{
  "num_hidden_layers": 12,
  "head_dim": 64,
  "vocab_size": 1024,
  "hidden_act": "swiglu",
  "norm": "rmsnorm",
  "init_std_qkv": 0.0419,
  "optimizer": "adam_variant",
  "lr_head": 0.00962,
  "schedule": "wsd",
  "final_lr_fraction": 0.0,
  "doc_mask": true,
  "train_tokens": 331700000,
  "max_steps": 10123
}
Each number is 128 + 32 x the weight over its row's rms, rounded and kept within 0 to 255. Layers, rows and columns count from 0. The size above them is the row's rms in percent of the matrix's.

# layer 7 attention query, 256x224, rms 0.0428, rows 0-59, columns 112-167
size [104  78  77  86  85  98 120 100  78 100  87  83  92  91  97  87  96  98  93  60  84  82  98 116 113 107 104 101 104 110 106 100 111  91  78  90  86  87  87  87  83  93  94  90  90  94  61  73 105 107 100 134 126 154 103 103 100 110 108  92]
[[102  91 130 188 123 175 115 116 112  76  97 129 138 109  99 141 105 123 132 118 164 157  75 138  58 139 162  80 137 187 173 137  96 171 108 115 105  92 133 146 141  50 162 139 134  93 142 113 133 110 154 149 179 135 103 124]
 [110 136 170 201 122 155 100 102  99 128  97 131 171 138 159 139 143 190 124  75 160 144  77  91  84 111 140 133 141 166 126 143 112 115 160 119 153  91 120 125 188  71  97 176 115 153 113 147 107 146 160 191 149 162  79 133]
 [133 129 124 158 122 149  99  94 155 105 154 115 146  91  72 142 125 147 102 111 135 117  67 153 113 131 126  91 168 167 146 109  67 179 117 116  94  96 138 141 154  71 143 129 123  81 138 110 128 105 154  80 163 140 158 102]
 [127 107 170  71 103 106 100 113 128 117 162 118 152 158 109  59 124 103 113 148 110 150 179 137 185 109  59 188 102 155 120 117 174 156 142 190 110 160 121 108  66 146 118  67 119 150 133 155  67 104 117 142  79 130 155 141]
 [134 122 166 160 137 159 134 109 141 161 108  87 149 126 162 129 158 123 157  98 177 148  69  79 127 170 144 156 146 165 171 150 124 111 150  62 191  91 123 162 159 115  63 144 126 125  68 100 167 165 155 175 139 114 123 167]
 [142 165  62 143  88 121 147  95 148 112 121  69 167 110  52 139 130 136 138 130  88 184 116 154 107 141 149 162 137 108 115 124 166 174  80 177  86 118 110  79 128 124 128  86 130 130 175 106  92 103 142  55 103  94 150 154]
 [ 91 188 183 128 123 125 157 128 109 149 122 162 159 154 144 131 124  91 152 140 110 116 154  64 126 105 112 152 103 143  86 163 147 140 155 116 130 143 135 101 149 122  85 116 112 117  81 190  96 153  73 155 138  96 124 129]
 [108 135 104 135 124 127 121 124 109  97 117 133 106 163 110 197 145 110 115  79 179  86  96 119 118 109 134 106 150 144 135 164  91 109 105 106 149 114 136 133 163 116 123 149 127  89  90 125  93 125 184 145 143 123 127 117]
 [ 99  65 131  92  92 113 121 135  58 115  96 136 108 108  93 163 151  44 128 177 115  48 177 114 147 118 121 147 112 121 116 116 139 152  99 161  81 151 161 122 101 166 129  62 112  79 169  96 128 166 129  97 119 115 115 110]
 [115 139 138 153 124 142 114 131 129 169 129 132 107 103 123 194 102 127  31  79 135 138 136  72 138 138 141 166 178 121 120 157 149 145 109 123 122 115 140 139 117 108 123 129 116 139  73 130 121 146 153 117 125 102 162 146]
 [ 96 161 126 111 120  73  98 188 151 121  67 111 114 105 144  89 129 134  90 154 137 165  88  98 109 163 115  95 175 161 113 114  58 141 111 158 135 103 126 134 190 105 115 192 103 137 126 123  65 199 165 144 194 149 153 158]
 [141 102 114 166  57 126 137  97 104 129  80 153 123  71 119 133 112 145 130 117 217 127  65 117  75 152 155 193 105 148 152 162 130 161 119 162 196  75 153 127 187  91 110 106 116 109 139 114 124  83 193 130 173 104 133 132]
 [101 121 121 115 148 172 135 129 140 100 108  40 108 149 110  86  74 133 184 206 104  93 131 184 117 152 161 157  90  99 100 157 171 173 138 149 104  80 126  92 110 108 149 112 119 123 140 116 143 117  93 184 133  88 117 128]
 [118 124 123 121 154 131 161  99 150 127 165 103 150  95 159 206 111 199  53 124 114 135 141 140 129 111  95 139 114 164 135 151 101  45 121 109 124 152 143 141  82 112 153 120 134 149 127 114 129 105 188 145 102 174 134  75]
 [141 130 102  74 146  92 111 151 145 140 132 137 113 149  84  77 108  92 129 158  75 111 191 168 116 124  81  73  83  97 115  94 115 141 142 194  81 191 136 102  73 189 132 129 106  90 108 112 109 113  68  84  82 125 129 145]
 [131 103 139 162 154 175 123  98  95  78 123 151 141  58 134  95 148 192 141 110 153 156  95 106  46 149 155 108 107 158 135 171 149 179 132 151 145 136  71 147 159  67 100 159 160  96 123 134 158 161 136 118  96 124  62 118]
 [132 174 117 153  42 160 149 169  99 142 192 108 130 167  90  90 144 140 122 122 153 124 192 110 112 150 113 107 109  93  48 176 187 162 171 151 113 126  86  97 126 139 139 122 165 145 137 132 101  50  67 157 129 118 104 104]
 [149 118 121 143 123 107  61 108  79 116 108 134 156 100 108 155  86 105 116 129 111 166 132 136 107  81 125  60 121 120 163 149 168 116 136 160 113 159 119 138 181 133 105 132  92 111  68 102 150 141 100 101 113  79 183 130]
 [121 161 117 110 134  95 140 169 136 121  80 130 177 105 143 151 104 134 134 150 144 188 139 198 114 131 119 141 130 148  69 111 178 136 128 139 109  81  93 161  88 133 111 151 152 119 141  79  99 105 170 113 124  65 107 102]
 [ 82 113 133 159  84 121 114  98 130  61  67 106 147 117  68  51  50 114 130 152 137 123 143 175  83 139 128 130  96  89 165 122 113 199  87 144 117 116 150 112 133 122 116 107 103 128 142  99 138 127 105 105 160 178 118 112]
 [140 124 197 114 129 131  94 103 121 162 133 172 100 126  97 164 144 113 149 122 147 157 156 157 150  82 118 174  84 148  73 154 159  78 201 117 124 159 140  92  78 117 105 143 156 155  86 146 127  98 106  85 133  58 183 191]
 [142 221  96 119 100 104 156 173 140 107 175 164 187 106 116 113 182 155  82 112  93 139 134 174 118 113 143 102 178 171 111 179  89 128  82 102 174  98 125 102 146 101 120 137 124 120 118 156  33 134 105 163 193 135  57 116]
 [153 139 128 121  60 107 138 115 159 109 130 156  81 118  73 185  98  69 128 135  80 156 114 108 156 105 148 102 175  85  74 196 142 110 140 107  98 120 205 126  36 124 149 147 169  90 164 154 112  94 112 143 155 110 111 171]
 [147 158 126 147 114 113  89 115 160  80 130  26 147 101  80  86 113 172  90  91 151 124  79 101 124 123 149 128 156 183 135 162  79 172  91 103 160 111 111 140 145  84 106 138 119  99 186 144  85 123 167  59 166 151 116  64]
 [102  91 168 163 142 155 131 164 185 126 100 132 121 140 124 184 112 151 104  80 126  72 135  98 176 133 131 165 140 173 132 123  83 103 124 189  82 115 113  91 168  96 134 103 173  42 144 183 123  82 128 157 113  96  96 157]
 [137  98 181  89  73 120  96 123 126 124  77 137  67 171  90 108 159 124 115 151 143 107 176 153 139 101 137  90 130 144  49 171 122  90  90 165 128 163  60 193  90 140 161 136 138  95 105 125  79 150 184  89 130 148  70 118]
 [141 150 146 141  96 150  77 160 184 122 167 155 104 128 110 107 165 152  63 132 142  71 129 155 123 132 122 120 123 144  60 116  16 154 151 101 102 146 153  43 135 142 162  78 121 180 105 144 133 125 104 108 124  68 137 178]
 [133 200 111 122 127 121 196 174 127 140 181 153 103 101 155 160 164 161  68 130  97 123 149 131 154 128  76 139 125 109 147  80 126 120 106 135 152  82 172 137 195 114 137 168 101 154 152 131  98 136 164  67  82 156 120  67]
 [ 73 189 162 151 134  59  80  82 119  81 166  96 162 119  97 114 147 137 116 139 131  61 118 152 127 140 117 162 131 101 139 215 110 198 100 109 118  80 121 136  59 118 196 146 184 102 119 169  86 132 118 121 155 112 116 107]
 [142 133 109 117  89 120 144 144 101 151 180 164 129 114 137 166 133 140  79 164 115 133 120 123  74 148 124 126 147 109 140 186 223 120 123 158 135 110 105 143 108 128  85 163  67 146 182 151  78 147 135 128 140  98 185 150]
 [137 139 103 126 100 115 146 115  77 139 112  98 145  97 140  87 111 139 145 103 166 116 105 123  83 165  69 126 137 142 117 132 129 154 125 124 140  70 112  92 157  95 154 185  79  62 144 167 117 142 144 144 145 111 133 167]
 [ 65  91 249 179 167 127  76 112 147 103  92 137 144 125  60 111 116 156 100 182  89 108 161 101 110 140 152 118 177 126 107 172 188 127 122  93 121 148  85  92  28 106 132 117 128 108 116  94  87 193 163 124  96 141  83 170]
 [159 134 125  62 164 101 162 142 151 143 150  99  80 135 173 140 143  95 134 174 123 110 197 126 211 127 129 150 125  74  95 141 144 119 139 145 120 147 137 136  77 198 163  74 147 139 111 125 156 124  88  99  87  71 171 105]
 [ 91  95 143 196 130 161 137 120 107  98  86 148 134 114 110 161 114 151 134 108 158 153  87 126  73 131 168  98 137 185 164 150 123 160 118 111 127  55 132 122 161  48 145 159 143  92 150 132 111 130 142 145 170 144  99 137]
 [135 155 101  52 120  92 124 172 169 111 167 109 104  94  98 130 152  89 142 158  99 117 187 116 173 171 105 126 119  62 120 115 117 106 123 155  83 148 112 121  85 204 183  91 159 132 115  86 124 115  94  78 114  91 158 122]
 [129 130 138 217 136 113 133 134 140 133  78 134 156 137 143  86 130 183  83 105 149 146 117 120 104 165 163 178 122 161 119 148 137 169 107  86 164  75 130 128 168  85 140 163 167 168  76 162 116 132 155 176 154 160 124 169]
 [105  48 151 145 178 171 105 109 107 120 137  99 125 128 160 185 119 114 165 156 177 122  77 118 131  50  86 101 175 171 161 108  87  75  69  96 115  87 172 170  96  91 145 160 139 107 162  74 180 138 203 123 119 123 141 104]
 [154 140  84 127 139  73 158 229 150 134 159 141 124  95 148 151 105  80 105 138 132 165 129 161 128 165  69 112  80  94  99 104  93 142 117 115 102 168 119 182  77 154 151 108  95 132 168 137 170 144  41 100 120 139 160  76]
 [144 132 139 146 127 136 158  92 128 124  98  79 136  90  83 171 114 148 113  75 129 138  74 161 139 178 185 139 141 155 174 161 132 128  93  96 152 122 128 122 122 110  48 191 125 110  89 123 174 139 136  87 119 104  67 149]
 [ 90 160 154 105 154  94  75 151 143  77 159  92 134 170  81 128 139  58  92 114  92 118 119  70 151  88 101  93 118 117 162  88 161 127 159 131 101 184 166  92 122 132 103  87  82 100  89 127  87 147 116  59 128  95 200  99]
 [135 143 107  88 116 105 119 154 147 137 122 139 110 139 102 100  99  81 144 183  65 155 189 151 177 112  98 139 114  97 121 107 134  52 115 153  65 162 104 148  94 208 107 131  80 149 198 137 115 122  72  87 101 126 193 128]
 [132  68 107 142 143 122 134 106 125 141  90  83 101 124 174 170 101  79 102 180 155  43 134 119 126 171 102 127  82 134 116 117 136 105 144 153 135 193 113 102 152 143 153 117  79 129 155  80 161 124 105 114 203 201 170 117]
 [ 96  93 100 171 125 194 119 133 126 153  90 135 121 174 154 128 133 130 175 152 138 118 125  78 152  86 136 119 155 169 139  92 117  36 133 146  92 113 121 168 137 100 141 100 135 113 204 148 146 153 137 137 109 125 139  85]
 [134 155 152 110 132 149 107  99 133  47 162 142  87 136  58  94  99  54 120 133 146 144 126 134 131 129 131 101 161 140 135 139 124  75 131 109 128 177 105 214 171 118 111  77  88 177 169 140 157 108 132  98  71 128 100  78]
 [199 105 135  78 102  82 141 162 170 229 102 124 101 108 169 168 100  92 137 163  87 107 108 110 126 117  84  82 118 130  76  49 101 163  82 163 173 151 154 160 143 111 167 137 109  85 125  95 116 179  77 116  80 138 158  94]
 [172 184 129 107 102  92 161  88 104  94 179 170 153  80  87 119 148 168 107 144 103 156 173 118 164 168 114 115 141  79  92 159 108 108 168 140 137 157 118 116 107 137 145 144 115 144 115 115 109 100  98  42  71 173 128 170]
 [113 138 134 162 182 156 126 114 143 157  88  76 196 110 102 167 141 150 137 109  69 143 186 148 186 129 151 177 141  68  94 140 179 141 115  61  92 160 100 104 109 165  94  68 164 149 132 138  92 123 161 171 119 100 108  94]
 [103 127 138 126 135 134 152 180 163 121 135 105  97 113 108 114 116 125  95 179 109 166 108 163 124 149 110  50  93 138 172 112 112 121  75 125  94 228 140 144 121 119 114 165 135 115 120 135 154 147 150 110  76 144 188  75]
 [139 112 110 169  92 147  63 138 125 159 129 134 151 109 153 141  97 149 180 161  81 162 103  60 122 147 154 158 137 117  97  86 142 117 107 159 150 129  90 154 170 149  90  87 131 106 198 129  76 135 180  91  63 121 155 138]
 [ 91 157 130  69 141 156 123 135 123 149 112 157 150 158 153 140 146 155  82 150 140 108 135 107 124  99  67 121 103  83  97 117 140 111  95 183 115 145  89 118 116 140 215 157 140 131  45 125 121 121  86  65 126 160 102  76]
 [117 133 119 161 175 156 169 170 102 167  89 136 125 141  81 178 131  89 192 123 121 183 100 150  87 157 100 164  78 135 163 106 117 163  92 153 115  53 131 185 175 134 145  83 170 153 106 135 166 128 112 155 109 107 104 130]
 [149 162  72  68 139 119 141 160 131 167 177 156 130 146  96 141 104  70 106 143  93  96 203 158 161 109  86 139 118  66 105  90 122 101 138 169 100 164 149  95 115 218 129 100 100 113  87 116 108 108  80  96 113 126 153  95]
 [116 152 112  68 134  53 117 133 116 137 123 170 133 174 163 109 174 149 157 122 124 118 182 180 226  84  90 132 128 130  93  91  81 107 113 157 164 188 148  88  92 165 137 150 131 175 143 120 105  92  83 100 153 107 130 143]
 [159 116  88  66 144 126 190 167 133 162 171 126 106 150 130 146 131 104 109 158  98  97 173 113 155 119  77 146 102  65 108  79 130 107 147 114 137 159 139  99  96 229 125 113 103 120 138 120 145 122 123 126  92 165 162 130]
 [111 112 201 104 185  49 101 115 133 130  83  62 190 112 119 166 109  94 130 146 149 150 182 138 151 105 128 144  89 163 102 137 105 137 105 157 169 185 146 135 160 123 143  99  64 173 142 177  93 107 130 119  77  66 100 107]
 [104 179 103 142 169 165 158  41  72  94  58  77 104 149 135 186 131 196 162 111 112 121  98  82 120 177 129 228 165 142 204 126  89 130 139 139 126 111 143  81 153 120  47 105 122 109 162 156 126 113 133 137 151 139 124 143]
 [133 116 103 148 139 157 188 113 134 125  69 147 120 106 134 163  95 116  69  86 143 125 107 143 124 148 164 141 120 154 144 128 138 104  85  80 125 150 106 107  87 117 112 112  66 126  84 125 138  41 185 195 146 148  99 128]
 [167 129 134 134 105 178 147  35  84 185 156 153 146 138 103 141 183 163 113 108 149  95 193 128 104 123 155  94 111 120 152 148  63 136  88 111 153  75 129 148  92 101 108 157 157 143 161 177 118 168 169 175 124 130 130 125]
 [102 141 113 142 224 132 161 109 142 182 165 108 129  96 132 131 146 125  90 118 171 142 130  57 138  92 177 100 108 143 159 111  42 143 137 138 101 142 143  91 114 146 134 115 172   0  62 120 129 140 125 164  87  76  65  77]
 [105 133 110  81  75 172 127  40 128 141  95 145 114 167 228 107 165  98 133  74 119 211 133 122 102 155 137  79 160 119 141 167 107  63 172 106 133 143  87 122 119 122 135 177 106 131 160 124 134 185  68 131 112 163  99  65]]
# layer 7 attention key, 256x224, rms 0.0421, rows 0-59, columns 112-167
size [130  61  87  86  85 104 114  93 101  96  99  69 102 116  45  51  99  96  96 207 138 179  89  62  74 104 101 102  97 103  95  94  54  97  71  95  85  82  87  94  76 100  87 115  86  82 147 146 105 108  94  32  66  52 106 115 112  83 105  95]
[[103 115 143 200 127 147 108  97 119  99  99 137 150 110 120 119 155 138 138  71 148 152  76 103  80 125 152 103 122 194 153 171 126 145  90 130 130 108 133 148 144   0 103 178 141 143 158 127 106 132 157 140 124 142 100 134]
 [155 103 116  89 158  89 121 133 144 103 150 106 106 132  98 144 141  86 124 113 173  96 149 122 167  66 119 110 177 116 129 104 151 107 132  97 111 191 168 153 100 212 161 102 113  86 125  72 119 118  83 125  76  68 140 133]
 [ 99 132 155 202 107 131 101  96 115 117  86 156 143 145 181 111 148 133 132  93 127 140  95 108  87 130 161  82  91 179 127 187 123 140 119 166 164 110 121 140 148   0 123 190 123 154 142 161  79 151 172 156 144 166  95 119]
 [154 135  98  42 120 124 146 141 127 154 147 131 119 133 106 181 137  87 164 145 152 105 216 152 137 145 128 126 114  76 135  52 121 143 125 120  91 156 145 116 122 229 109  81 103 129  89  95 151  81 131 144 149  82 149 126]
 [153 166 136 165 149  95 119 124  94  68 124 148  83 146 106  99 145 166  57 117 144 160  88 135  89 111 174 100 136 143 115 122 157 115 142 145 177 183 120 126 132  69 185  99 171 117 170 191 102 155 104 193 100 161 166 119]
 [152  87  95 126 119  98 160 179  82 132  76 157 108 134 107  76 108 166 106 181 170 103 109 159 126 146 139 155 218 109 147 159 101 129 165 131 149 116 104 103 117  87 109 180 163 138  91  90 160  88 129 123 131 162 138  81]
 [143 144 174  70 106 125 109  91 131 125 194 164 129 110 164 119 150  83 166  93  90 154 148 123 146 139 123  90 146 107 135 117 109 191  94 170 121 130 131 114 181 155 136  78 162 143  92 134 112 109 148 157 129 185 125 139]
 [146 163  96 149 163 144  98 150 147 142 148 191 139 141 154 113 157 122  89 146  46 115 116 135 183 149 121 111  70 156 152 193 168  91 104 114 115  71 111 140 170 111 114 202  80 111 172 106  77 154  73 118  83 135 147 127]
 [114 154 125 108 170 181 168 172 110 122 168  87 106 120 151 160  92 101 137 127 141  51 150 181 177 113  96  94 107 132 130  82 168 152 121 162 112 150 136 124 135 182 152 110 107 128 101 136 121 114 105 117 111  92 147 169]
 [113  99 153 167 131 123 149 113  79  95  97 132 152 168 178 104 172 213 108 163 130 107 145 168 127 105 119 142 168 156  81 114 141  80 105 171 117 146 119  60 146  73 111 147  82 136 182 129  96  90 144  85 118 182 100 156]
 [140 127 174 197 153 196 121 118 138 158 156 146 112 122 165 125 135 188 105 101 139 126 112 126 105 114  92 132 172 156 130 142 119 127 155 114 140 141 148  62  96  89  91 149 183 147 135 210 126 164 100 159  94 191  97 120]
 [121 114 113 185 178 132 154 157 134  95  94 121 154 147 180 107 114  86 133 120 120 104  87 138 124 160 151 104 143 137 147 123 132 133 115 114 122 129  90 149 161  32 112 156  95 180 115 157 127 182 133 117 119 167  75 123]
 [118  88 103 102  80 129 137 177 106  89 165 160 130 108  86 127  95 148 135 107 166 130 172 158 164 142 108 152 188  84 142 124 150 129 117 152 110 184  91  67 108 126  71 148 135 115 113 132 127  79 116 171 110 110 150 139]
 [160 148 113 118 124 100  40 129 136 169 136  85 118 127  75 113 152 165 151 142 114  90 158 154 130  87  98 175 131  96 109 106 103 126 133 138 145 117 146 100 121 181 171 166  84 101 133 123 189 124  72  69 177 172 122 113]
 [ 99  84  90 174 112 110 184 128 106 171 140 138 121  96 123 138  94  88 133 129 156 116 106 213 138 162  96 185 136  93 168  87 137 145 109  96  70  79 177 183 102 136  79 118 192 167 100 123 142 141 137 123 128  62 147 122]
 [ 73 132 133 143  90 179  89 122  80 129 132 142  86 128 215 107 150 131 100 127 151 106 102 144 169  89 178 110 189 188  87 127 106 136 112  62 124 162 165  90 165  27 126 122 137 128 134 147  98 127 147 185 164 135 158 126]
 [ 80  98 131  88 148 109 160 131 149 203 166 152 151  94 126 132  83  67 147 126 128 157 177 129 124 102 119 137 130 135 158 108  82 157  90 143 114  99 146 197 131 138 100  90 141 100  89 160  92 140  65 145 149  64 133  93]
 [123 146 207 127 125 163 200 149 129 144 161 156 176  85 165 134 161 103  97 152 118  92  64 168 153 153 138 208 118 128 136 103 104 152 105 133 182 123 115 112 136 158 139 147 160 145 130 156 156 149 193 141 117 142 144  78]
 [131 170 158 138  76  67 111 123 125 178 139 111 182 138 106 117 104 123 117 111 156 125 183 135  90  72 209  67 117 124 106 175  77 132 162 136 164 153 129 148 140  93 112 124 193  96 112 157 189 113  84  82  75 105 188 145]
 [167 140  99  41 157  85 164 164 176 156 167 131 100 126  94 137 116  94 110 156  94  90 170 149 178 126 107 156 124  73 119  75 129 115 140 124 111 153 122 132 107 255 124  62 113 108 102 100 135 109 111 130 110 114 157 129]
 [154 132 129  59 104 110 146 116 131 108 153 137 119 103 123 117 148 103 101 173  99 132 146 136 138 138 102 156  99  53 130  81 157 168 134 120  95  99 123 137 133 254 172 110 145 119 122 157 155 106 130  78 156 155 140 119]
 [154 148 118  43 116 109 147 128 126 157 143 123 117 149 116 157 102 113 140 175  94  93 178 137 158 128  73 166 132  66 104 105 120  88 138 115  85 143 137 129 114 255 141  76 116 109  98 114 137 104  97 102 100  94 165 135]
 [131 111 154 141 153 148 120 115 105 103 147 149 190 152 168 188 146 126 158 148 163 122 127  97  96 103  78 111 107 146 113 100 138 135 153 119  75  42  94 126 194 107 124 144 133 162 149  55 137 127 127 135 133  64 109  99]
 [155 151 123  80 154  64 121 108 156 128 103 131 129 145  67 120  93 112 140 125  88 102 218  32 156 122 108 148 148 128 145 139 165 110 153 116 150 170 114 150 127 208 167 120  75  76  48  80 153 125 105 123 100 129 147 121]
 [119 125 105  80 123 124 142  91 143 157 135 137 136 129 112 106 175 138 163 189  77 121 169 123 115 127 112  85 113  19  91 118 145 141 169  95 121 126 137  78 124 224 119 112  87 118 118 112 140 108  86  71 111 127 145 145]
 [102 137 149 221 140 152 108 117 124 108 110 159 116 135 182 109 125  92  84  99 144 104 106 111 111  99  86 114 128 204 125 132 154 113 145 123 120 128 201  73 164  35 102 147 138 154 136 157 102 173 144 195 108 149 146 118]
 [ 50  81 168  64 150 131 125  90 127 143 162 118 177 127 197 165 171  88  96 106 108 125  78 128 132 100 131 156 128  85 147 128 136 156 109 116 139 169 142 189  79 141  95 107 159 121 161 124  66 156  97 151 121 150  61 165]
 [166  95 116 140 132 145 162  82 118 138 131 111 177 132 184 133 100 139 226 160 142 179 110 103 177 160 159 156 155 122 111 156 146  84 104 136 106 135  98 173 121 111  74  60 101  76 150 136 132 128  98 175 154 143 141 149]
 [118 134  97  48 142 184 104 177 121 145 114 155 142 124 129 184 105 134 174 121 145 180 175 160 161 104 130 152 127 128 140  84 186 141 101  85 107 109 139 172 170 175 105 131 108 141  96  74 130 137 103 154  90 124 122 157]
 [140 131 120 187 151  68 184 147 150 153 134 101 193 179 148 166 129  92 159  72 152 147 152 141 165 127 134 104 114 170 102  88  48 142  97 137  69 121 105 110 173  44 149  84 131 145  66 125 164 102 173 139 133  90  58 107]
 [125 123 126 114 167  94 150 134 193 157 172 149 172 149 145 130  49  89  85 122 117  86 168 136 137 154 169 118 138  75 152  58 114 114  98 111 136 129 143 193  94 200 111 130  76 173 126 104 176 146 126 102 127 138  84 107]
 [185 167  67  73 145 135 108 132 159 190 133 193 131 145 190  98 146 131 179 144 135  85 157 144 180 132  76 166 110 107 148 112 143 128 140 148 122 120  81 144 117 210 100  84 189 159  70 145 107 104  82 151 144 112 136 108]
 [ 79 148 166 165 100 189 158 122 111 144 168 134 127  87 106 145  86 154 131  99 123 150  75 201 134 164 148 140  89 181 159 108  70 172 111 114 115  57 141 114 140  81  97 110 136 101 141 140 131 119 168 158 177 152  84 178]
 [100 136 143 199 135 146  76  95 106  88  94 130 151 112 162 117 154 163 134  90 127 166  79  91  91 120 137  88 124 182 122 176 130 136 108 150 134 119 120 137 150   0 134 178 152 143 168 153 111 143 159 144 129 155  98 127]
 [160 148 161  99 150 142 175 118 155 219 118 138 174 137 113 113 116 145  79 152 106 132  99 181 178 152 100 149 150 124 100  80  98 152 168  98 154 119 117 159 141 181  83 104  60 105 122 126 183 167 145 101 203 178 127 123]
 [112  60  87 118 101 131 127 143 121 113 152  75 137 160 101  84 102 154 135 130 160 195 169 197 109  98 110 138 183 163 132 123 195 127 171 142  95 165 150 108  93  87  88 149 100 134 191 126 106 126 110 136 137 169 132 101]
 [162 149 171 163 160 122 105  87 159  84 103 136 118 121 145 103 188 140  99  69 152  88  99  57 127 139 157 119 115 157 113 139 121 109 164 159 200 100 115 161 172  61 150 162 120 141 133 129 112 148 115 100 122 171  70 154]
 [155  87 125  60 117  83 144 134 172 150 178 118 199 173 108 133 141 122 174 143 150 157 147 151 149  66 148 175 170  83 132 117 134 107 122 131 117 175 126 151 126 190 148  85  89 102  93  91 108 141 135 178 114  82 122 133]
 [150 170 146 176  73 140 102  67  66 112 103 160  92 158 188 129 149 164  64 154 143 105  79 132 119 109 199  63 162 154 106 131 131  96 140 178 165 147 105 103 151  84 165 159 172 142 205 157 123 145 130 171 120 183 183 119]
 [200 111 117  73 141 109 168  96 108 144 144 171 126 127 104 146 141  85 145 167 106  91 164 189 169 184 118 184  85  73 179 108 154 135 110 139 133  89 100 163 127 185 148 100 108 131 143  95 164 160 166 166 144 165 148 103]
 [176 114 105  65 161 130 170 194 155 166 177  97 133 101  61 150 106  97 138 127 123 148 139 150 156 166 119 163 111  86 142  92 108 152 159 125  91 118 133 117 117 252 127 121 112  83 103 106 131  78 106  93 132  73 137 118]
 [115 116 115 159 120  99 156 138 183 100  74 120 111 126  74  96 156 153 145 125 111 132 155 143 129 142 117  96 108 128 101  96 150 137  80 160 112 127 111 110 135 149 170 138 103 105  64 172  63 182 145 119 108  68  95 183]
 [157 118 157 130 141 150 133 188 161 152 114 159 129 107 126 141 124  74 126  67 145 162 100  71 116 156 112  94  50 111 129 161 104 139 173 124 151  96 134 142 147  79 127 169 118 154  83  72 147 145 175  92 153 130 137 123]
 [165 161  82 122 160 136 151 184 105 193 166 154  96  99 100 161 117  91 115 150 125 125 116 129 158 114  87 189 156  89 148 109 168 101 126 133  75 116  81  99 120 183 161 121  65  97 113 106  99 108 129 141 170  90 155 140]
 [ 89 115 102 141 117  92 155 158 115  78 137 156 163 178 159  79 111 139 176 135 157 161 112 125 164 153 131  68 114 110 104  66 168 116 124 107 124 147 109 137  60 182 130  99 118 138 102 142 117 160 140  92 111 140 116 112]
 [ 83 141 119 149  92 108  81 131 142 215 124 154 180 141 128 123 126 171 127 165 133 185  95 153 100 116 111 157 171 154 144 137 153 171  79  89  99 145 118 114 149 180 153 126 171 102  81 130 161  77 101  61 131 130 159  81]
 [ 93 147 141 184  97 135  83 133  95  64  85 142 151  86 132  93 131 172 131  90 148 139  54 123  84 107 177  89 135 205 139 181 121 132 129 140 200 107 143  86 139   0 114 175 121 142 168 111 133 127 162 135 133 119 119 146]
 [117  92 132 112 117 115 166 123 162 149 148 141  92  78  90 121  57 138 119 145 155  50 146 147 180 107 142 133 143 102 136  99 145  89 154 101 117 150 148  92  96 226 140  83 113 120 126  60 137 119 120 149 132  95 147 146]
 [162 151 156  83 140 145 171 169 149  90 138  99 166 120 107  46 182 116  53 113 151 152 108 173 173 135 132 165 104 121 135 104 137  80 157  46 119 143 128  71 168 109 146 128 147 153 127 140 148  90  58 220 143 126 128 132]
 [ 87 138  97 163  78  67 109 103  77 155 125 157  85 119 123 111 137  95 172  85 137 135 132 106 136  99 100 112 191 172 161 146 122 177 105 115 127  94 163 145  85 119  45 105 108  94 127 160 142 153 189 125 147 113 117 186]
 [145 129 111 137  44 116 130 114 127 101 128 136 143 128 141  92 166 170 111 132 134 108 156 213 158 111 225  83 143 138  66 127 136 132 169 116 173 168 133  51 130 144  76 142 115 132 142 129 101 175 104 145 106 144 124 134]
 [161 127 112  98 176 111 157 137 140 131 140 152 140 154 167 108 134 129 122 132  62 167  82 195 177 153 117 143 124 180 103 128 116 148  67 151 143 100 178 145 130 112  87 161 101 149 122 101 127 111 125  99 113 159  88 155]
 [ 76 110 140 180 101 131 112  65  96  92 117  85 135 113 143 143 147 116  98  67 133 145 110  72  58 144 192 118 137 152 130 214 136 157 143 187  78  62 157 144 154  44 100 127 124 125  98 114 150 149 152  94 105 144 105 139]
 [106 100 145 208 141 185 100 103 133 114 122 153 121 136 142 103  89 168 153 119 154 159  86 148 107 131 131 107 157 181 121 150 133 124 123 131 182 124 107 160 133  26 115 168 171 137 143 133 133 178 107 177 171 121  99 136]
 [118 188 146 163  86  87 148 118  47  69 158 148 161 133 102 163 182 139 138 113 126  57  97 188 136 161 132 155 157 169 137 161 114 109 136 103 142  80 125 101 131 100 132 198 146  79 120 157 105 156 139 127 124 184 130 102]
 [147 135 121  60 127  98 179 139 157 122 158 147 124 104 134 108 104 121 107 171 110 102 164 166 153 120 125 128 128  62 115 100  94 131 144 114 125 141 108  99 100 248 153 115 129 104 146 119 173 123  92  79 125 114 131 141]
 [159 143 131  98 174  88 133 162 141 164 162 133  96 131 129 162 100 100 174 172  84 131 138 160 148  87 123 105 106  64 139 112 121 131 117 136 139 154 100 160 126 244 103 146 139 103 146  80 119 129  73  83 128  71 129 154]
 [111 143 118  43 165 130 190 171 154 140 139 136  94 111 141 177  93 107 160 142 145  87 106 151 166 127 113 167  67  90 103 174 206 103 168 173  90 135 159 101 130 225 127  94 117  86 125  79  96 135 120  46 147 147 164 148]
 [159 184 162 104 129 113 132  70 130 146 102 185 120 163 113 152 166 109 128 137  89 106  85 167 114 115 130 128 162  72  74 115 121 142  80 142 172 130 176 161 160 107 149 117 167 171 129 142 156 162 125 122 146 176 160 175]
 [140 109 119 131 167  92  86 177 158 137 157 158 120 136 115 139 126  85  63 127 163 117 111  83  95 146  88 158 106 109 187  78  46 158  79 113 111 166 155 121 119 148 111  74 154 130  90 138 103 153 155 120 146  99 138 125]]